{
  "num_hidden_layers": 20,
  "num_attention_heads": 4,
  "qk_norm": false,
  "attn_scale": 0.177,
  "init_std_qkv": 0.0345,
  "beta1": 0.95,
  "max_grad_norm": 1.0,
  "warmup_steps": 200,
  "decay_fraction": 0.646,
  "final_lr_fraction": 0.02,
  "max_seq_len": 1024
}
Each number is 500 + 40 x the weight over its row's rms, rounded and kept within 0 to 999. Layers, rows and columns count from 0. Numbers have three digits each. The size before them is the row's rms in percent of the matrix's.

# layer 16 MLP up, 512x128, rms 0.189, rows 334-440, columns 0-63
099:452495492461526482502478507518414486556559560433532466471519512550591540477556550467468490516509505456461506491398524534449559462482579496496491478469532484499537561510469583420481468418499509
099:405526480570502506481560501471497546463445525472526539503497518544513504525514501538543530470515502478445596548470445478517552482475471563471556501464499497461464473544515535484522537547508474
098:517510491427535444459454538488509474532515533508481465521500505515507511521492431482485405505447561520457525494514471503463433583491453527446467541437427533462471523550502493509485537468503464
097:539536505406516530546477424472509420500483484540532538500493472508461473502546552427527504502572484562563506527453504548491464480477535517477530463506508482526545409429482555457484460588557478
098:514523471480558561476465504540509420449449505525522484498416447516503555510483452531475468515585499525520542564409509502580452511541477564482457483514511556454477542518528531450454497455476484
102:482405565510521566475479491472506517562498492441551509458461455579479489501529504513530511465511502469527492492509397522598541464508549487494490504499490535546528371531405543513460482472494572
104:533518515475519456492525591470512542458486455541510503584501497447437460521487483590550551578551534448473517497493468536566501501486523504494481489484443479419515534509503448524517481490649519
103:515478500445573465526418481505488470484552481560509583536481455592517417471494482514501451482509499492414532550512510507504477470471481486553518501490524499432519468461513472478495506489458510
100:431444548509579560454544506510516474491543462485488503535495547516553486549515492478544491520525543496485536490504470543494496554433567541489504548490485468452535545567399471566557509503479538
096:455467483446547553507521452491442485518517503406485549492500517469508395499543460505474525537475566490544568474499483488490448546551502533529462490505507462480522551489489534488507538463483445
100:460546553526461540490455562441521521517520556494478573478547528518635455510558469520488476531485552528498440457526495529482568481501514508554453564489516493519493519534526436465486508515534462
093:561488460505446496509475536406483478485475507499520483513489538574538475559583460470505492536523489488452490551502452516417516529524462472520457565546490447513468599506586426542471494444512522
101:551505378466514472495542583535530433480482503507480545496494568553510502505485507521489486527559578511493532502496461495518507548530462494539535519522409486456501475492427504437486507567432559
098:477456473528501548473447430478567466469483525540533529488507541503553480466543440470508524491490497417451462520509464509537422507488484440511550530507520499551500548495462515412495481519514527
108:522566531492498504528450498470457520475564529526507540519471479519442505516477455472498424530519591493515523480510493469443457502501526477528603502462530489556469442504559545578536569491465501
099:438510525535527498483484543536448541537475487506581404509492428476506472523418525506523512567511503515490562522507510530429503487440525546516483497568532550475482547556484432472499553490515445
098:525500586468550554556548483546513477498532464509525549467487501517573384515467503503535492479508544472475510498481534407528468474444522492514534493541515395519501460555507590548478525503461427
106:499521524465478539420466507448486505506562481460563521482534489542464461524481421464475548471527456494434438561492490490453503535546518532537495502496553508545539553488498610449579529426513496
100:464553526478553459505559503529441507499537567492518498465458522524534439421426451537531562490565446533539419505558460491518508550579577511480468532478551523523484539478485580457445547570534433
105:523519503478509449454441501528490466452570512489450549484476496554448549509482524493558561469469478487529566510413514488569507507477581447532458490510552490474483476503503577437535589412411447
098:477549550509531575518411493443481612505442487501533564538485554577510492493492493475469448447515550446544540473448440501435502458419540475462492464468464510542493441530453560509517509506489483
105:503557510508506509473522513517515577390527531470542453554494478526465532446407516552492526507504518472554529576535524474509508507514492541509470512491531463561493490513479476440423573482448486
098:443502492493471500506526486441525518484502556508525493478553423546502500492436515488552476498520481518513508501468539514458443536580569521519377507452553518593548462476530482532530484502463437
098:542549455547564490582471517526497509569552567427511501469502454476427489487519496557581467488432511524493521493481548487476555472461487378547499457480503495517503493550553500481523582469542472
100:528487537506511503512491556486468455483463504555437542524488533588488478430495471518570434545449491487540509480514525580452551426467525496462483472534512532473466510522496488523504511532451491
095:452524517416506481513465578590552508477486491505537501525515468500516405577475537496527536518447521469534518555544492534497483481488531475504548463471447532500492466438505558466493531540457489
095:558518446457562522532524465465490512471576449491482565517541579481469475518433506508463498505594568471436551518560468444569478388548572418544488510517494484525554527499512515541470512527473570
096:469431532537501447548498468478436519440498508544556513520536494483541458486452509500612580499530480516428549458517429561519491455414464467518458497466391468475513602565510549475460566487513485
099:565519462469505489497480532482479550555538553507482523505486568478512517520446480539537480468562511494496517509602535490506510593461511487549498514447573539502475518533525409455443513503431493
100:517507546477559539537489533477485450529465521509611505460455406438496454477469502520490443492398521443512472506489532526481492524517494559539455512526473493513494487567495518531461488556529444
096:495504545481497486524461507468527492495541502536504502525492496550496469493492559507569530518565426487445530499540555485477543472539513531464512565480471445420556456512554519431536528546519531
104:535492471572497495432455493502528508478521488505550496518473518527539521526523447530441424528562533588502514517480530494530507526469472566482381448493508471547519537446495559518429499486450539
093:498457559464459561520533513522524547487513523462484490521516506509555530451508461450567498469513443472493464491500536460489532448424438456541476593525504515389505512493472475506606532552558525
093:476446490486560520550545436465441536565533453512520513440520543464526517525519483452443457429575539453513465510482564514516457518522508451483497446556502492527538478502510406550467513475525481
104:515510490466450492456541557553507528486509509457460533501530451583494521560507545532545533496430512559455448497497481575491433508485494490504522442498508561441563422431477573575466525500558455
105:550527468444481490486515507553585461476433494454516499488533537561496482465454564567466509525516496491515391497494451476521487416501564481488468505461476459481469484539516442500517506543540517
098:495460464473495555547471537483498503486504505466482532463523457477419436508522501554513413486554522455516470529509492512499496510530469514504519485448509509469553521500588490461446503503538508
101:523573546507475448554533521549415483513514429541475454562460498485502484546458407488446478460535536536531544496500501432520515461498506554509592473534482491501507524515554541394521546473476524
098:447425511437521472495532534481467460504510529523456447544526454517520494488450513498487550510482486581510495515556576565455452437431568554560523502494485477456440472513491507521458516437528511
105:427519546529493450478507524496557547476405511427462467543469492455554463457486526528514554505536532439463481438442510448524540519430527464482451531399493493579422489510521518502592554525480508
102:601472504539465458517535446619463508539490499459518449508494486595447525565569482534617496469506541414520498557484522543498423502535522480453434563449520491488496513499543437540502443548478493
099:450443496482528489457454543471473500418586511475501565542504453460392453497585526561569502482537526484478538451445542507472558444449481505494495580538458535481519580456489490494528453479480449
100:490460475444517470462429469449474524509552514496601454444447451536478479526512488470566518446500476422483527510484500486470539516425491467544525423448538421502462582559529517467471459468560558
096:461517491506473550531451550483494503453499457459524539498543548541509487496534540505534511456573509478501542453563469450546516509522538452518554495492517474439547574501483445530585459479443424
103:499566458538549490476574526511562536524519468420529500481533531486536497527459545541507461465489485483523461504568449481475492491469485444518473520431473505526539508528485426501566471512526511
094:530507551487487528511511599500569546418457545484496542529527430466533476596535525435456592488501516428503532512536486537483531542509579427543517481559563470527455508463476494414534522523479568
102:480494521519488470460556515596465443545580542520571477488468469495569527541513566457481545486491460478522547531571487493541454459502492558522479460455396503596506536530545485504502486399481493
100:481501480525527484499513457531508486552474579528525489504490469436440470499435548462463508452521517584501429552543436519499469548478586486472500461535483544558515542513418547412512479509487485
098:467510479391484550463602490448524513481526503498533445549524433484542474529464575446495411533525428405429543520585564549431455496473569512463483472548469482515467552535534453449524517520538531
105:574473524448479477473502453477457408512513518473500518544552475508526420518545484559533462434441469442480444519456529437524530560503500505490442547483480467517502442596489531515526579608509516
104:544539444463512480512565494414477545486534541483502513423515483523502438460442505467559518509521503545507420438436526536528459458514534562572437526497555524549470464521476554565536518520447489
101:517527466466510499520528457564619462427476476572570528502543500553504440454457471504494541514543509482515489533590469482538449491518494498433480409431455518479472434518515510525486514441543465
098:476479579450426437441411515535498517496475558495495507531439509551509451556528479518484518514459502499497472458506424462482574512442451500441523516509539483472507524489549557480545556544462488
098:575410486495512406451518461561502548505553607557503449568464503550459474529497494543545502440449520537524525470503461517549557468493474526526500466508468579511435411518484514588504523505474436
100:504527503468527513514532487541488541453528440549486442487495424513475550456471531509492530551482479447492479495493481497471524470535551486519420455518492435503429537436491522531492503400538517
097:468497501477526483563524457514476468533464568476556524490522463411545522524458557443584460505499519483496585548556478500530507560533511449577424446520451506518512498465565459571540529538469456
101:403471511494521493470530472510467426505535500476458479484512481492496464534530473405516502484523540506444488467537512524506447498455469532503560519610544581520447554519402522523509598499456471
100:496483472517498432524542529538474555498491535532463492467483568515501480560494469448504432536540528480514555487517542393516464440484485485469437491542606449540460487420425459477464479533502504
100:482505517455518509510535544527438494541544498463463477455524553565545479530435576528530513528442464481495561508497475547447450440511561496483531488507530511500482459509503444486421513516443510
105:477490471485456454506539573518458459592494524468495403507484571508495547513499530423527504446522440476517525525493496495468484463453531501530525465488413536547487534432505500444489506527460492
099:469474561468522496478499507592489515431508516459444554496550459525470520511519573481504482532561437547465492505529597561443447469500483408537546472503499519526457516420533449522493495521489525
102:531435515542525460426535462489544573466500549460470519457500512553548438533504489536506569452515507431430502487484540423473443527549501526553490540507442470461457586513518425467472575428459496
106:514500527492456454437511530429474516481441539539586496498453595513481493487482421485469435513505490481473511442574528535522464507536486568452526520476512547479494500460473527518535503587383492
103:610567485507577525471445570467442523468554500528588492496479490455534520482496480530550468569510538466586500530563518510470528502487515479530501560549488558452493501498504500553530583452525547
104:464439515454493476543481477545497469491489505445506466587489479539393483522483524496480448495493592506558550430530436503456511449493505508502506497474505451524450473467533548485493534547523516
102:489430528467515486573479478539533441489464485589406489535467501530518564514460561499510522468473560528475526467472572504402462490524471417510497553486483535506469493451519523546492551464513516
107:480485535447521452562482410546458488568497539484429492463538453533460444462462500495519510532410453510470533491512487493544488438534546480537510514549487506439485438511478520518528504501506452
100:416469486518430528495515532551501497505502496486503475508483509475575489504501538490506461501490579445473490476495558511445510478546532415506485525511534525505482478494461580499553525496522532
102:502466509493533466518382492438522524458447468518481493513515460481549532429499496513491421489507532547563469537517520572430533486520521519504429528596530547468457470490474544449559423517456474
096:500523452528534445518492531502435491496436465533514467525456468445520487447523478490552432420522500412453483531485475481541447537536528485573523473448512495474499544430533533523494519552513465
096:504487455470499523522510550501460571458527475460523538510468505378455552563513452524539551497479584482513554475547532464541467608522514480502463468515522526493521551449502455494495492534487495
098:497574524512580502464495518479554478428478494535518530545491469460587537596472535510476529528537468466510469476540510457478448457405502456520463514589506487534518456506484470548490496507513496
102:573477475519506498502480500482493466434490488518461442500517515411530562462498433434534502477493517407506516548541471544538534444446517525516517498510585469483478520477514529510457549529451467
097:523453517472533503529526476437570441513549475482494477554525574520520520461518458524507489478478496485427437512481519489488512542513522500518546526510520511473468509470546483543556520437507485
106:563497494524570508493462481437501550576572526478487465474543475499466505515465470508513555479510609502454460510524369506468531514468487522534488442434482555440507475491466541498493511476484560
095:443476513467606546486543572482566564424474493476523517464503479434516488537499521532499515472495479504469507460493473371475439422507525552541444459485534479497483520500472521462481479534461531
105:494496517476490465510555497512516577452426489478458479395470447475523542544447490515470427516505520577487469495517497569494503598553504464473475526540497504491499531482476585545490549493515467
097:571514458446494486490478542522494558463525442598529447492474509588487500471448476539536569558550478474511518459480525536515539470468527494519565536489437487485506520566530487519442532522579425
092:506469467524458497522425531576523501424526538473461503546467544499513485504549485466574480469459546505504478472487522519460470576471590540471469543487569471507503465477485506533508448447438519
100:565476477503497443504543437528520477510492548535511507528418489465481477491475497503523472533550513431563437536459524574479472493507500484544557447554517498436449462437551533456453536457509577
099:536523510449444479459476474536497496497612485516503480445455515445537537469538472517513463469473545525497484543549499521553426521431525452492526496543514529480525528499512489460510500460448518
098:502554526448568421478550498477485497531484483537473487441539480484541503493491451483520498515423529590440560536518539526489418596523477492480435468456470510514471454464534518525501433514435473
101:537521547500500490576490454547439513449529560512449498483485448444531513595612543498445459502498475508507466532495483495485440489440481481461485540496561505465502453499577524471573533538373504
094:544483455523537490485496436549571488551498540497450560549504585503493459446485543523539467460509530446429498491502505579491494480511541528511484511533530526486482517521426518489476435447442543
101:552481513520469523481509414419536519535516521454513490494529477514442550538403525480531543614490507484518489489502537469479486424443531545488446512470502535496503509473541511494476533500398472
105:424499423484474556457427575495568469500546533493559480460500496557538436479498446440562522345584495504482473455551496473494536591550526515470517497529531480524472510525491455477514493532451512
097:460410507439486507424512559525475497490552521540511466586463464468572417474501535466537567530497570490449529514577437537567491512446502543503494492471543509519470591503493576541503561524459505
096:519508527522501530457520523507566517497505456555559528512443495489451514543503514494545533491541468553478522534459386471441572503527429479580439519442540498480468477490493483534462517531530512
098:525506469482505547428467475548504569540440491570552479514477539508434470494510427511500429521514561450574488486499482471498475513455449476476522482455445545495432541577490483514441457494504529
097:416459472483479490576477568586508442461495463542569555495609526555505475520472478490486520459532503464584525480525488530553445504476505482516437528479522500498452528541471502479491500568486452
096:507501450564474449568585552517457484507491520540506534448498486455534482618523481525493550508511480502515517577534528515450452480522470451514485465527557471505553553492522416511442522491549509
096:451375436464470427518430542490487503422494499486428551489564566475490486492477538491530446530525539479485522461494489496552481518440498455535539537446576440519515503507505496528476434512499392
104:484555478462514520431483487561505552479506552495537489457421528520406464452503492496548519487524494521476506521592524461549511487562537504500483454570488507541552517510467543458517537418472485
098:553528488464488447503487563511514533492542557557491419514440516493520531530431406439480496469498547486511537519384505484498491478512506505495529497511482517528487421459541523444522466598484549
100:401449471507519453550486507500496524448580419526515487543527478569507588544440538501457520549493450478523406490558450463470470503505529588507455483531519516478481498486481527471487536496450483
096:505454526492485412492524470553569514509491459534489537503514453468483487518455470459545521557480538576500509484567469549520506486458514479503421435459569485469533568522500433439499471500560458
098:425484563535493419481512525560474574541562480495552485400542497544532517483521516501541494500483434538466429520470462448484492531458553515571571499532434553543491473468451474440537510485504460
096:476449521509466503475484477570471606537484549466522515430447502525527472543520546535563606519487474511488457572533468567494549497535436454497559457491442485444477468516478526567465551484492488
110:463508481470551450566462471537465494519487510386453495541493521513585522562453486488542468489577528526494453537525444515450533483515495465562546511511563549492484516415483543577490480456444557
104:529481615515529482513472460490494409536509561431578478480457485554481537547520510460468494450471505511584569516421514527488475583467472598505466528573449476531520482550476535524458538510561513
127:415490511537464514480513559531501547451438567488455482458529482495448506526441473530547493549550449554479517544464488484506512484513473526495538475498500448486454496605414548530466461478458527
094:573424526449471529466473524507520551463480518472455559507508483543509504500493453447493526455533497478529500512583473512505504480522472449450521551533474498543519500526383491498571559485466476
115:474486516425503482521541529574496465482463523548567478465502506523516534547534517502533550482484478439498467580467541492456479500461490567478485535470496491542484534523561541476552438574566530
100:459506569586471577469528575486513529469471472558503482574483480543486489500491524452506462466447517544506507480481466536432478493497487477525447558503415503529517530459519541504542615489509457
102:492509429516478553481470557495477504542482483418522522439511538515487512491534470576536518549491497547418444518549542492540537478471539534478470496523486534431472561491495474503537495474528506
092:430494535547477463529515483500556502454466466499569549492423470491503465556491460484526471563536426476552503466481511516462480510483422569522559530512564571458479471541410519443505504469537509
105:547452474398504469520461482480485445534526527551476486550476461574538497577522537522534438509514516534496477554487571530519512450493459543518508498461538471539452550492506452442541498479442512
# layer 16 MLP down (transposed), 512x128, rms 0.214, rows 334-440, columns 0-63
107:494531533436386536489499537468523514515468508543475520480479457429498454527393470525522546547488533490481478433551477510502499444449400478493505565450478475511465481524491465489497569498448568
104:541524613458496480461489475518500533566467554476507476490443419455489450495406550526465527519543491493480457474494537543513493493477486501519383453466450501551538547455472466536485502522525518
087:525491476499547519434389442528487555416479476461534502466471495571509522475518575503503564480538470519495381472559453491503530539509472445569492435523593456495528470481528502503529537478472487
098:523466521495585492521536534494477548485500550479530540567511488521492540558464452424446515449480527531467444487555477480511505566474435541463512540528531560523459554531487420569590475455549493
100:520473500494497505522478575475427555557492463520429525459524495495502517571521524548489469527528484505504469459559494505457562482513512461487537497549503494518504605499409472610522485464443434
107:501552425521460487507561489509524444485470489505456454499549536547492518489442525507462443470451491466473559490464486567494471436415542457519564625503526515519451510566433511509484511477582478
112:477503492474486569557505486497559493551553480444518446487531543388500491483532484580433506541506504491519466490476529467498465466511478477497540530556501432500501428504491499515538480430706487
097:548514574526464475439453513471526528526512497516542494543501488529465502494511491513582486526469571519472544528435494479515523413480447527505523500518498566505481523555488556473488519524496562
098:520589437471461456554456507540463467456423547451537513395463448447513462470484529517542534495461458498466590531523545468551480504591512499537497471477506371554489518440512516498489505533463548
104:493551529453455475477420494536598481503501465568554472503494527479480544526477534517523532410512458504520462538546558499463541513447492442432533512513439493456511499535460501510481560497450521
103:508463461436511460476569459489504466519497484528429532500499484508412494496505511458520492478578494518445509516500500508587453477580492514459507493484484524552530424448439557568466502541409544
094:474490557489508578536420513497427543460447467520419539432501463491501419445494520482491505487566573532484497453479500536565490468514431461546556560501535488512523469504504485499558481569562460
104:438519533530526510548455515410519451482556501500530488441507431492557425445509521445501521518482579472549464485451520513542474514503496520487504428496513521504544564435530477547527451488475542
099:536610524457515495483504499528373502531521511480530503472477509409536398475511446494465518488516528504463516463484468559559505508494510565469495428494461558484453530582488479503500524389528503
109:435507516493499478556462538498468508514562452487484546507504510541515504523477540523490464563521441506427510397461448496459561503515537445489545550498498494572505518533591620455482508497498481
094:515459520444561459462438535550564494465421471490484486511463526485462506472485531483489491524436466487515469506525474430484487502420446533522523503498547415541502550430481514562482504518518445
104:418509552541479466488517525449567476448500483515523487491456499407467485447504456514486509522501472412547543489487447554488457498494502500530455522549498575431479521496497452451501479456472506
112:535480406473506498505498464640512446523514461547464501516510506565535478468408540510527527519492551526516451490531517425458503525544451467510552428481511466468565543534478473454472466462477504
098:494485509456490494455444482510510513529508533473417527547516436552523499527537523569546427623451500477448538544482520518403486542456474441473551506526519487461512470494509545480495450490515473
099:564442540475484573509492505514518457597466441462480542482501548508473556562484440609501506516453496509419522521502492529492470459455516478447553482419487510489465496553531511564502513514429551
102:552505482449498482545537481512530467551477526505555546537517427456508584484467445484544486475503464493489493437451515431496560520522487511543501481536482418536525553548534525538507476515491506
108:511507455473582490502521493511509459503513499530503532539560435552523417503531495518512505513500465514471533480426434526484501490529515507489491512422526500505486546455481474569456414522563526
094:486569440511622517391426492481550438524496528470470501525568561490495492472498461413493495537500528499480485474530482525515514494405542470523514460507475489498494504497542518447477512516512598
098:556458529525462549501503575384474457427428553497525599472500499517491454536516508611496523493549494487456480498465502475489524494517562545509480523459492441463531545466469445505524549548538447
092:502442550436466425507493455565503498598509511486478530443501529471595546503455520516522438521474533456521532465508475457424459453511467472485453456516499479422510516451427537530530508519571496
090:503422561498444488435473462518423505484538504556410528479430515528538592468556465435520491471553470507558508543490467494487546528565451448491520546464510571573469518563536515451484497528561508
095:505440457493502460534532499519487452565535566467484454493445475567532522392481469546523480484467446477479452452544533532534536530438437491470480433480490537461464517461563469478489484469532511
095:492524470548566432509531519557565528512458510496467547491475495517499545475495544492491465513574549480515460454538550473480536486520520512446499526477523513483454504506460520509441447529554501
097:473474523425471490485486435491604532470516455535490433439526462492493526508534550561556553604439474504477500539432508559505483488590558542491471431481489466499591469436524500561516493490506569
102:486465505469465558473484473501487552488498496523518540491567545501411450468544516546545499480499540487510490482481523581522453491510519437471493495487475495496415529481497489457489482471590517
096:438505442568520538464453490488529589553469515469514502554535465507529576525558491489467509575423563567550501486434486495508515492539475457563452496492435486540498545407457571472447524483502521
099:485541493526560503500544427479441460528547480534549432502536471500466537511563530523521467455526515424434452567478511521558384497495571511481434460445496478535558483448480479467541532552469553
100:477442467515510385478419426523512444488474495490583479519446505452488462540483560428496457521526558539473523565533510525515527562521504464414471475509473546487519466564539533437486485481480515
092:562522499478480447522464451473540533513488487484520409506413510471498547559453453491540525478514499521560521531519528520518505491508530471579477499515485562462556445529577460567526530457463533
105:421447500461502492539539442442450480463535489527568432454483523339478509455546465451526491523577472518518540515495534561474502488470493482476422457417483527497542510525489498515472560480541501
100:522510508427492489505535537569456489508521542539514510522563525501516527518460485581527488479502495545405510474503503562479444485503491526575462524457459557535532502462464504449447497500531487
101:482544540482526441447582514511469511515510481559445489527487557461509499562487511517542513515475521526560498508506444558498472498462487456486468497517529512447477561491466484477512533476539525
096:493456480480495541477473545434565471591429455448566490502518510456500531514524522552528458474493477372540506493481465559500522502518496456517458538497426464472502527488442451582518535466551515
097:480473505459505548431468475492482490495466497501532508495465558545485483619495459550588488473513436568488556521538475477538508500525427491454417514449477531528502589544529499510432488434545572
107:444530430460476527493482526480541468560534553581534553468498481475508541469466572464512490520499537495530531511540524538494511485508496520462585440543451525514487507574512444503433457556527471
103:488474545501483514511534468458475501513465506489481486536456508474427516402478469553482523558540481575496562458476499539481546473494509512521553455555516556469493451519492570468453543516516447
098:477512498631493441520542523586456529482435493453469474552473454423492470529500493561453511462467526541557478553488593530483479494488444522539502439493449463522472434543544503461437530529538497
106:459525526468505438496573462579530466532519517482501501497469461549461501491536416464478516468502506508502493535534511413530496501600521452511531526527481540486474479476430490512523400541631552
101:464508563526509429431577460535490566537467526526548442499520416492511516507465486574513542498412516532544497502492501520492416492482551552524445432500448489587530510534458508504520453510526506
099:511536542513464481507511478531479446479546431479563488510524521420496544408520460487499573488509487517485525524426458556528481553520494475500548563451545509474483473524505500485492486528436485
092:495488495503429453489468477537562515539492458516550512488434472448443517445541478422555465525453477519500481522493537526570510448510429536517520521433471541492536507488539503555461531481427437
096:474509487526560546491482496525514528453439533517539502447474518472464567508495514519477455502533489452467484484458489518491555540504506519550451514547564475456483518518405477466514559572459444
093:492507480486505558523484564496511504472495422506443495526471509500551471548494543452514458534542468528456606486398503527495489491453455475550514541570533402472414506464539482473478549515508472
099:520503448512490518505453491504597536477518453541471537514526505365465571490475464522540502400449556532575510455466458470513523518560431537503488499497527531486544456468438488505497460502542524
102:511496497586517465508483549495525466453451493466507477457542515511452433440519507488547502501586510465573508533538441487440526486573580431516513550522563500475382435501499513471492449410454534
101:471463521463566482529450500567484492579526486472545489531478423466452566469506483538488446524494551461529517491585491459516478534486442461495535531489533461475512496605531450440481464545429508
111:506490462454448466513464470482528547485446577545523485438518490513524478500493552516546492443536471496490467462538423527486523413571541510487476538517505478467432555543452485481485536529542505
101:496562508511428486504555556458468571592536473437495481477565578491522547499523494478488474453477425493587432498500543507422510456513585476533483492480478488521490462523454474507526518477553512
103:499496410539453514537503534508439456524501410464489569505490493541506502562485504412530488515514528411506467487524539466484491507435530550460495447448529485531530450419543531512587477477446536
103:512522505462568486521430506542502474493531572480522478530545544507533540438527475438493461548436518497479473512504511506483524535506520467524527492549471459485523502479510433513492443532553511
104:514492535482525537455501619477603471444484452494533560478543477491452496398497539440441573480520479458508428446482486482442550464513525501457573536545487485483542494497422536541485515479449555
096:542531475501404480532419518524470534538504474466502586487485447487559526527544490436488548525537497504548554529503581484456467522521439520500476456490515478538445505485465390448549510520569491
096:525551488536517481444400514494459526459479542549519469522489421507567527388554475485530440443488518521550474519513462564477471443513522534477512531480446528477507506589474522488503484500493505
096:521558455475473531546460496526492478460487472545512536475400513407469504517520558472540493510470563492501511570489452444540583502523435490476488526478469450500509513462484486571497512544552520
103:531455455505487496494560513510554515548494470470504453517484500472470500457481481513514455500502560525542477498555478517491460539509486499528567510552494483551411515508516520509548514584546401
096:418474449515536482516461575426514461532470540546540551510459509511482459470498443508490549434553490454578491492472531496473603522452524452525534496505507496490513501507494499506504496464479452
093:452493548493480560564530574429463579524459491451548610482527432487479528502501537504553439479567568450515471424403524446468549461504495518529562473496500515534542491549500481509457516543586569
114:506541555434570540532501532470463544496463475509513403549475504476489551465492475512496546510496489551452546499585471487559575494465438465483545470539485519555486499522503593448544498456457478
098:455510492481507410560562523573466525547504593484519563462520545461457531517497484420468439534512483527489543416512426505534539560502511515502492491483477553445411557463582503478461447433544499
100:460448530456478502498539556414533445512462541495485511447510428510541519541536471481499512537485520454466516489507464471529475515510508430483452503509475502489526472614531437570442519568558484
099:510464518540515546474537487556503502477510489415465520481590465533517477511498469432454475550533422461508525534460553477540468421484523498520452463521591469543492574515515509454479487489416496
110:513482518560501548493484466538523539544446489499503547494511477538561564510529492582532503416542531493526537533511470454546479537481457507488469484503480424479511502543537465554370472439492425
100:552491453417436524417483519444490475491504577524519512483533524500472482600566506501558543452517401512472503522571467529404528530490500483468522466474501502503459530473526534494464500509487499
105:543538520544512526433472449441462538452528470500509556540479564498501484478564513491519494513535536468548574575468511505521485514530445567494462499526442545526473448474544541455550456478522400
089:448502486534490501487511528504510486468549496603601516520544441453463513517476480608424481519492458528493454453511465535404519473473492528462506533521441457488535476544450494506475512466493459
096:491486490464610519487545468433481477497499486506467464508434538407526439458564528453513418487461432495452494398508561518463515425487482501509519523487517472392514489523490436589600515497503498
103:508529517490440528583510473553471460495511490469529450435531531401527572492477485514520416489576506492459511527476473538553534483524580511507514473479498466509440481532532511444471444534440510
093:579533528492498517545500537470507541499501517510503520500531522457578454510509531439463545435543499547499446473540492473479456420486530501499502534458493496511524495496478510497475537465487532
091:489565446528527468464488412528540497527495548584462495507442506398536521508521509486505495497560451480502490510585456538506544492503519478481440504557471523486464543441457535494457535532562538
107:548495504485488480513466487522576493533430447504543546544455542538488485514477471450529499548403468490533543507501501491530485568492475545545557506479450560457488547456494457472422463460503517
092:481519530522410488486530494395505467538542525529561470452466517405469511534535402549549505494465544528456514530431510553588415525487496480483487531476470527546511475510555449535432468491546392
098:452452498527483452517472541527489512534506521482525559448427516522429447473537493454483531507463512494476556538466533519534541496508483532438439488439499463479475420503511502495444466476617506
097:524487469470445525518533512474513496531442550450465536444483494476521520490553509505469507490483577517498512522530525491478477493530440572474429487581431463528541490478448551522472501496625585
095:507511533393529454416521476538532469471441465568510460480493480399530542529510470551535533493556449509502506494466534497536543458500446511533543540538400476549484497492460518450490528538530523
098:479498486515542507456507462472455485499542453499567500527481527488471491485513496523482541503500506480536528450528532506532431482494510526485473576392500395503525489415505508544541553570475436
101:469513510519532529461514556496462545472470580535449573440576488453520471442474492538502623455541500525498506523526486471507508502519495514513470553418575541464466467471525585545500525565530437
098:489511466529433528523530528491539501493486547399583509522533477525457476549533534534449544506474458545503406540477487601479503511512556513465524482564465456486482490536392496469459499532579578
099:462492524484454468488505495446497468509482449456472473508480490459495569554447452399551552524457511497508483546529529520553515530486529524524517457453435506573485494451415606530497522474506496
087:461492433526518488432496491374515497425487425458543434450523524489477526520535514441542494538554526533505455518538529510479543487471470496478490550504467522502517462473544511490426442520499405
098:549550500425521482503416550482489521443479518509445606492461466481542448484536514450426495439553466502496537536492499562460524537571467496530484460494529486512499467518491517502491519519600534
105:509503568543491504553565523492556470562459539438530513539554555511459560540527463496541514477477474514481472530451480522422486522419395481418500496459496522460562454426470500506520499506468551
097:497446507497465500480449522519528533526509518513545511442487504371493558513497418399526491486506486540506460496447568545505441528555468516498535535494508486497508484489461506552534440535513492
098:486551492479563434473505542500470498521547495460513520512521524528522456490511503580489497499440426482506476565542503449511494480465506490518471494521485563562465466550456508460485432478443480
091:488417478490498502528504488507524491478555484505470487519471524541558458465480552502521468488468511556532492500577460499531480471484453476518521546525450470538539523516467509548528500508496409
090:490486521489557517551498509440451466532550580532521501464479524508502527551519552469479533562470523506456466482455424511406515466581429534422535517516484535531523510492524514465554475504450454
097:506506558456561557452467529527538484491464500504419470527444471475503530454520494415487454512584485529498455427455461542531532453491527543454468542526484527464495486493527558522555518421564490
083:522587460565453487510516469535549497571386545451492589487443526496489497536453472538467543467472484504519429520517518502481495487560450553448518400520466527516471536500473498435468518535511518
110:465497488542475562499530533475488532540497484501532482519497474491566444485496538541533598499468522515470407465495496547530472509474474542460502455550534447480449453452538506526502468511529533
107:423461516520448469577475551470425507534519507578557476513500444501454503449509562476452488544540515516504562515525477470506431528508495492505542512508485433498480434512498530508528516441481505
099:503492471508483489512545547547477457445510554466454532516570503511522498434521511412505495531554466537450467455482513527545564461563529488423525550535557499517430467457533600539474547517502493
102:533572482516504584454562443485490445551505533481520481527452519537425476502533551472447510480490500445547446499522482423487489553594449619467549523508498501473411514521436524557538520482545502
091:476500524434514500469505528546549484568551473515415430468493506403539500499456475468538500478516539552490476511511528512520500486569501541472515466470511484500487478540388511494525480458496506
089:455537462543526537496499511492500426474531523514568503554559452406470507457443480471442522548499508506500520523524457430438499455481558502568506591492576537464514524572426483439492488532469597
113:484555486566550487516570535479437550533471492506498475464501443534461465547426504472535518546495524568516555536466500444553429483466533551581461516493490471532481444515442504536405531474460491
100:536488479526497471469529552488538481546551534489525564475537482563469485527506514555536496513515414514495440484483520457450559472496474472456536516446524518451529501476496508507455427489447488
121:544468485449505496541445500516439486500431469505549516510452500593505558487495513337515491552468509506463511491543537462478466554490488465498474514465509537513541447493512466562479498536515515
093:503545558561503497498549557470489503481533489552504502461502541562470474439493491485552574426450547453468486527535467416487476519533486451506512510505455534417406533515502456488517426414489475
113:467533551570525413516500503516471500550506508558448511515395498427531532563425519571545529497560526484539529493506542474544499472485491457502554472514495424467567437548513535508488503411572535
093:481457553459414460607466447524509488473456492544428485493522545575478548445528527421523540513508441494503474538483512512418497547460503500537503514476476518513535500456460404525469493457499530
092:441497498459505446615507508486475459505499480502440450485471514492468458436489512464490497459475562477566551439515521496591480533512592511480607537448494521478491505474504536483537545494601521
088:586444479556506507463498489561451489582476481519482483517515448514545557502517509444477517517486542473597546525455525540514448533469502479499517573481513489491490477537550486513486474539544439
102:495514473586466477464559546467527510547480463439532583534500516484509550478508509553466543413505578455566433468490458513554496485457520523495460424575580516492566543503475473557463472545513479